Weights of a small GPT-style language model, trained from scratch on English Wikipedia.
Size: 11 layers, width 640, 5 heads of 64, MLP 2560 GELU, vocabulary 27131, 79.9M parameters.
Architecture: LayerNorm before each block, rotary positions, biases, untied embeddings, attention and MLP in parallel.
Each number is 50 + 10 x the weight over its row's rms, rounded and kept within 0 to 99. Layers, rows and columns count from 0. The size before them is the row's rms in percent of the matrix's.

# down: layer 5 MLP down (transposed), 2560x640, rms 0.00707, rows 1588-1607, columns 240-319
# up: layer 5 MLP up, 2560x640, rms 0.0101, rows 1589-1608, columns 240-319
down1588 041:48 69 39 38 47 62 62 54 49 32 54 38 42 52 49 47 45 32 45 36 38 50 65 71 61 47 42 49 38 50 58 61 50 62 59 42 41 60 62 58 36 62 54 52 46 68 31 67 37 53 48 37 46 49 56 59 38 46 46 58 52 23 50 66 49 53 51 65 41 36 39 58 36 51 40 46 41 50 40 57
up1589 050:49 43 73 62 50 54 48 65 60 45 47 49 44 38 55 53 56 44 50 56 49 62 40 65 45 44 50 56 48 57 57 70 55 48 50 48 43 62 47 51 51 65 61 50 52 51 62 45 44 64 40 63 49 46 44 42 61 48 58 38 44 47 41 47 33 41 58 40 46 69 54 57 48 43 54 43 56 52 55 73
down1589 042:47 44 47 39 41 50 51 45 54 55 56 54 70 59 37 44 34 53 47 57 42 37 58 51 50 61 48 55 60 48 46 35 50 51 44 45 53 42 55 45 61 42 58 50 60 70 55 47 54 42 47 53 49 38 55 46 27 52 42 45 36 42 44 68 54 58 54 68 48 60 53 36 50 59 43 56 45 53 44 55
up1590 054:65 58 61 59 41 60 54 65 64 52 40 49 31 35 59 50 57 46 60 61 36 57 51 66 47 34 50 48 76 31 47 56 44 46 50 48 53 62 60 47 63 73 70 58 51 55 72 61 51 45 47 50 45 40 53 40 50 46 68 55 57 50 48 52 51 39 46 50 46 41 49 49 50 51 63 43 55 44 47 43
down1590 042:38 40 64 48 61 55 58 53 33 39 52 50 81 53 46 39 59 65 57 44 31 58 43 55 58 61 50 51 60 53 46 58 61 61 52 50 61 42 53 46 48 42 48 53 55 66 40 50 54 40 57 43 61 58 57 62 55 57 50 58 43 50 45 49 67 61 46 49 53 32 48 52 54 50 62 41 38 48 52 55
up1591 047:55 69 42 72 66 57 55 55 59 50 47 54 29 49 57 53 65 52 53 39 50 58 57 50 61 42 61 45 62 50 44 50 64 72 49 56 50 35 48 52 52 51 42 51 57 52 33 72 40 46 46 52 61 35 60 47 39 43 66 55 38 60 43 43 42 51 59 64 55 42 36 46 39 52 32 52 57 54 50 42
down1591 039:52 44 47 58 60 43 31 60 33 62 47 48 71 54 41 52 55 42 50 56 43 48 51 50 47 52 66 44 54 60 57 60 68 29 62 51 45 62 42 46 35 51 48 48 57 37 53 36 50 46 58 44 47 60 51 40 43 48 45 47 47 44 38 54 38 64 62 55 47 53 63 37 54 57 70 69 65 50 61 58
up1592 052:23 53 49 49 41 59 37 44 48 61 57 63 60 50 66 43 56 54 59 56 65 56 57 56 48 35 48 52 55 56 52 33 26 46 37 50 48 56 43 52 54 35 44 29 54 62 53 25 28 57 73 41 55 58 46 53 60 39 36 43 60 54 52 44 47 53 48 44 47 58 57 69 51 48 44 62 49 44 50 51
down1592 044:44 53 59 60 48 37 64 39 61 45 51 36 46 32 55 46 38 50 29 48 62 22 59 53 43 36 46 54 34 46 39 55 53 36 52 57 46 18 57 54 48 69 53 55 45 42 46 47 35 52 49 48 52 50 56 41 78 64 41 49 41 45 46 61 58 60 45 42 57 56 46 58 44 31 40 46 42 42 57 68
up1593 060:46 81 51 38 36 55 52 62 59 64 50 38 63 52 62 49 61 47 66 56 49 49 53 19 64 50 44 70 60 48 65 49 46 47 41 57 45 56 59 60 21 40 66 54 49 39 60 44 47 56 48 47 64 30 49 40 63 26 57 35 43 46 59 44 43 31 51 57 50 62 44 62 57 38 55 56 54 53 49 52
down1593 045:69 36 52 37 48 57 41 52 51 41 59 56 43 44 30 46 64 50 33 55 36 49 65 49 41 30 52 50 36 52 58 51 60 59 42 52 45 57 58 43 61 46 44 44 37 60 19 55 53 46 51 43 59 57 50 47 60 60 44 66 60 32 58 70 47 52 46 43 63 48 47 38 46 38 58 42 50 40 47 49
up1594 051:45 55 65 50 56 46 50 46 55 19 49 45 44 62 52 53 50 56 33 61 33 52 53 62 53 61 54 49 44 64 44 31 49 54 49 31 61 32 47 32 48 35 31 41 49 56 48 59 52 58 47 44 59 58 56 36 42 53 45 41 43 47 62 50 53 51 48 64 54 58 48 33 42 66 59 52 45 50 49 27
down1594 042:57 51 43 68 55 62 34 55 55 41 49 58 43 43 53 60 61 39 44 54 52 47 47 57 28 58 40 51 65 24 57 56 40 58 45 56 42 74 39 64 58 69 45 40 43 57 53 48 58 61 51 47 44 56 40 69 44 39 50 33 35 46 38 53 44 48 39 48 46 52 46 64 61 47 46 69 60 64 48 28
up1595 047:43 67 43 59 43 62 48 33 67 46 46 44 50 65 44 57 50 45 60 51 76 52 43 44 42 59 50 55 43 49 54 61 49 47 59 55 46 39 62 52 57 42 37 42 57 62 50 45 31 42 72 39 76 50 67 46 35 46 68 47 38 57 50 38 43 51 72 53 60 60 44 59 50 54 43 56 57 41 52 49
down1595 037:56 46 59 16 63 42 54 48 38 34 51 38 55 51 57 40 64 41 35 50 36 60 57 67 39 45 42 50 50 43 50 65 44 73 30 26 57 64 44 36 43 44 55 43 48 50 47 50 67 49 38 61 51 62 60 60 65 49 70 47 49 58 42 57 40 31 43 56 51 35 48 39 52 45 51 41 54 38 61 50
up1596 050:53 50 46 41 38 52 53 53 49 47 38 87 48 43 48 46 60 49 49 46 55 44 52 57 56 45 58 51 53 54 56 40 44 53 51 48 55 58 46 54 44 52 57 44 33 49 34 42 54 70 48 50 39 48 20 53 71 48 52 50 56 53 44 52 46 40 54 48 49 52 43 43 50 51 51 47 49 59 45 72
down1596 040:52 67 60 62 47 61 43 25 62 63 61 46 40 73 34 42 47 47 52 59 46 50 61 70 49 34 50 67 52 45 53 59 54 56 60 56 44 49 62 48 51 55 58 60 41 49 55 51 47 59 62 47 51 50 52 43 41 55 39 57 43 53 44 44 41 42 47 51 69 50 58 63 52 32 66 42 48 40 49 49
up1597 051:54 59 43 49 47 46 37 66 41 53 32 45 52 59 62 51 59 50 49 35 31 51 50 52 64 46 48 50 55 54 70 39 32 59 48 60 46 49 49 41 52 46 44 54 52 48 35 31 53 57 47 44 50 46 45 28 46 49 43 44 48 55 66 57 50 42 38 24 62 56 55 52 51 49 44 52 59 45 45 57
down1597 041:51 51 66 45 66 56 51 48 57 52 54 59 44 42 48 50 29 47 47 42 45 64 41 54 39 53 64 65 44 31 42 42 62 56 56 52 50 60 40 45 44 50 54 62 49 42 46 43 42 71 55 49 38 58 44 57 39 42 58 54 52 25 40 50 64 56 60 52 37 54 32 66 70 45 57 49 48 51 48 64
up1598 054:60 71 44 55 51 51 53 44 57 59 45 41 59 78 48 50 58 61 54 43 51 55 37 43 68 47 83 53 58 65 67 29 57 55 38 51 33 57 34 51 53 36 58 46 26 49 25 49 43 51 53 39 52 49 43 39 47 51 46 45 37 55 54 52 40 45 58 41 61 46 30 62 58 42 30 59 52 53 51 33
down1598 041:46 51 54 34 31 50 43 60 46 52 52 58 40 40 41 59 63 63 48 46 38 49 66 51 52 31 65 64 30 49 46 65 48 49 46 44 64 54 50 38 39 47 46 59 46 63 43 48 60 57 54 50 35 54 35 51 58 46 61 42 72 18 47 46 50 32 44 61 48 48 56 61 49 59 53 56 61 42 61 62
up1599 062:32 60 48 37 33 43 37 61 49 51 32 28 60 75 59 48 52 43 47 50 66 36 41 50 57 67 35 52 37 43 41 52 49 57 46 58 55 48 63 59 57 39 46 51 65 50 41 47 43 53 61 43 69 50 53 25 51 42 46 33 32 45 71 34 49 49 60 44 55 41 42 48 44 51 41 62 62 37 58 58
down1599 044:80 57 49 60 69 52 52 37 52 39 60 54 47 34 45 49 54 42 41 30 47 68 68 50 37 47 44 53 48 35 65 53 46 76 50 45 51 66 39 41 45 72 37 62 33 53 45 41 46 63 51 62 53 53 45 67 59 52 51 41 66 47 34 65 52 33 48 54 53 39 52 51 57 44 45 38 53 48 40 61
up1600 052:45 68 68 45 47 44 54 63 69 65 39 34 53 74 52 57 62 53 46 45 51 47 38 46 54 63 56 58 54 54 55 44 39 52 54 54 29 54 54 53 51 59 62 40 49 53 46 58 32 34 48 52 64 43 58 28 47 58 42 46 39 34 48 54 34 38 54 41 50 38 50 49 53 50 68 46 53 52 51 49
down1600 042:63 45 47 27 42 65 40 63 39 40 54 63 52 57 45 35 40 62 54 50 44 46 56 52 40 41 54 56 51 50 68 65 61 53 47 49 60 34 47 39 61 50 49 60 43 46 37 42 50 43 45 47 30 71 44 64 46 60 42 49 56 49 51 70 46 71 33 68 40 66 48 55 47 65 47 53 74 52 46 50
up1601 372:57 52 51 45 54 61 53 54 52 41 38 42 34 61 48 56 52 39 65 45 50 33 44 33 43 69 45 46 53 47 38 44 44 50 34 46 41 55 36 45 49 54 53 48 51 50 40 60 49 47 41 37 45 48 70 48 68 45 51 52 51 59 44 35 54 28 49 46 58 50 37 61 56 67 31 51 80 52 49 46
down1601 471:42 46 42 59 49 39 56 48 44 55 58 69 54 36 47 46 59 56 38 55 32 49 42 58 58 44 54 62 62 54 55 56 48 45 46 51 57 59 60 57 51 57 34 67 42 59 66 48 51 53 47 63 49 39 36 57 36 49 46 47 58 60 54 59 46 75 66 52 38 57 64 32 48 39 53 49 30 39 46 54
up1602 053:57 64 67 44 40 68 63 39 61 56 43 31 32 62 43 55 71 45 53 41 64 47 40 50 56 50 61 57 61 53 42 34 56 59 57 58 64 49 50 63 59 49 56 46 59 53 53 47 39 44 48 41 46 50 65 36 38 50 52 34 48 51 32 45 41 54 56 38 39 56 51 62 41 56 47 41 43 50 48 62
down1602 042:62 48 41 47 56 39 52 31 46 40 58 55 54 49 43 56 49 55 49 49 50 55 67 48 60 45 57 60 28 60 58 57 69 71 48 51 41 47 43 36 42 57 61 49 51 52 41 42 48 58 61 47 48 45 44 74 46 48 53 55 40 34 41 56 43 33 55 68 61 53 57 47 54 41 34 54 56 56 64 44
up1603 055:55 52 50 44 50 60 70 53 67 50 38 56 40 60 47 51 68 41 43 36 66 53 52 62 48 40 59 72 51 53 54 61 53 62 47 46 53 43 49 67 47 24 45 51 54 55 40 47 31 34 61 51 50 54 52 28 44 47 55 48 35 58 38 48 31 53 50 33 49 63 41 61 44 56 49 53 51 55 51 23
down1603 043:60 43 63 53 45 42 49 62 42 60 59 65 53 46 56 57 47 43 53 38 39 54 68 31 28 43 44 48 52 45 51 46 57 57 29 42 49 56 34 25 43 51 41 47 45 34 39 51 64 41 53 42 48 55 54 53 46 38 53 63 58 55 38 49 53 40 41 63 40 25 54 37 50 37 65 27 56 45 51 49
up1604 052:38 51 47 65 26 41 40 39 56 68 51 49 59 51 51 54 45 41 51 41 78 50 41 63 48 37 34 53 33 31 49 49 57 43 39 59 42 60 45 61 52 60 53 46 47 48 37 46 47 44 56 47 60 41 46 51 61 46 50 46 46 59 39 53 41 46 47 73 56 63 50 57 59 44 41 45 57 48 61 30
down1604 041:73 35 39 49 33 44 69 58 59 42 53 54 48 62 60 51 49 83 46 25 47 52 65 56 53 58 36 48 60 56 41 34 40 62 52 39 70 30 62 51 64 50 40 43 59 49 68 44 74 46 46 50 53 58 52 30 50 55 49 62 45 31 58 73 53 48 44 63 53 37 62 44 50 50 53 44 47 45 35 56
up1605 050:42 62 61 45 37 49 49 46 58 63 48 49 61 48 54 54 48 38 44 60 47 55 51 39 30 47 53 52 35 47 56 47 57 42 39 49 42 61 32 65 49 27 36 53 59 62 54 46 53 55 51 38 70 59 68 33 62 25 62 39 31 63 45 32 32 48 40 43 53 52 49 61 51 41 44 59 58 45 58 32
down1605 040:51 39 52 51 41 50 68 57 50 22 25 42 59 53 67 53 54 44 57 51 60 59 61 55 34 37 26 47 39 38 43 47 37 58 39 44 68 60 64 47 46 60 45 55 56 39 34 44 62 50 50 44 53 60 48 82 56 64 44 45 66 28 41 56 51 41 35 51 53 40 63 49 75 44 56 46 40 61 54 52
up1606 048:60 48 50 66 49 45 46 37 45 48 43 36 50 67 52 56 58 40 52 34 24 41 50 62 55 59 45 18 61 61 56 46 40 58 65 59 58 53 39 57 61 40 53 60 53 46 55 72 55 51 63 49 43 55 53 57 37 70 37 69 49 56 64 55 55 44 62 41 52 43 48 43 51 58 52 50 48 46 42 53
down1606 039:53 53 42 48 53 70 44 49 55 51 48 58 45 53 59 48 38 53 53 62 51 45 29 52 68 49 61 55 53 49 54 74 57 40 66 57 34 55 41 58 43 58 50 54 50 50 55 48 43 57 71 38 55 36 58 62 41 37 57 26 53 36 52 43 44 42 48 60 45 52 55 55 37 38 57 54 61 42 63 45
up1607 042:36 55 44 50 55 54 35 39 50 51 56 43 39 40 50 51 55 45 52 47 41 54 52 43 39 39 35 41 63 44 42 59 46 44 54 59 44 63 60 19 66 52 54 56 53 54 47 48 66 46 51 57 40 36 55 42 52 45 56 67 54 44 48 54 48 44 49 31 62 30 56 36 57 41 40 54 55 47 41 50
down1607 037:56 49 47 35 45 29 60 49 33 52 51 45 60 14 40 57 51 50 43 60 34 44 62 64 52 48 47 61 53 65 59 39 47 66 54 44 48 45 51 57 26 46 61 49 40 38 45 59 58 48 59 47 59 55 60 42 56 35 51 59 62 63 55 50 52 59 42 47 43 37 40 37 57 57 52 52 47 62 55 53
up1608 046:63 41 55 38 56 48 68 56 43 53 50 60 60 51 53 55 52 55 46 45 59 42 43 55 36 53 54 51 41 40 60 47 60 51 56 48 54 52 48 74 72 36 53 52 49 49 45 56 57 48 51 44 40 55 68 49 49 62 41 50 36 52 48 57 53 61 43 43 38 57 55 61 51 68 42 37 46 45 59 48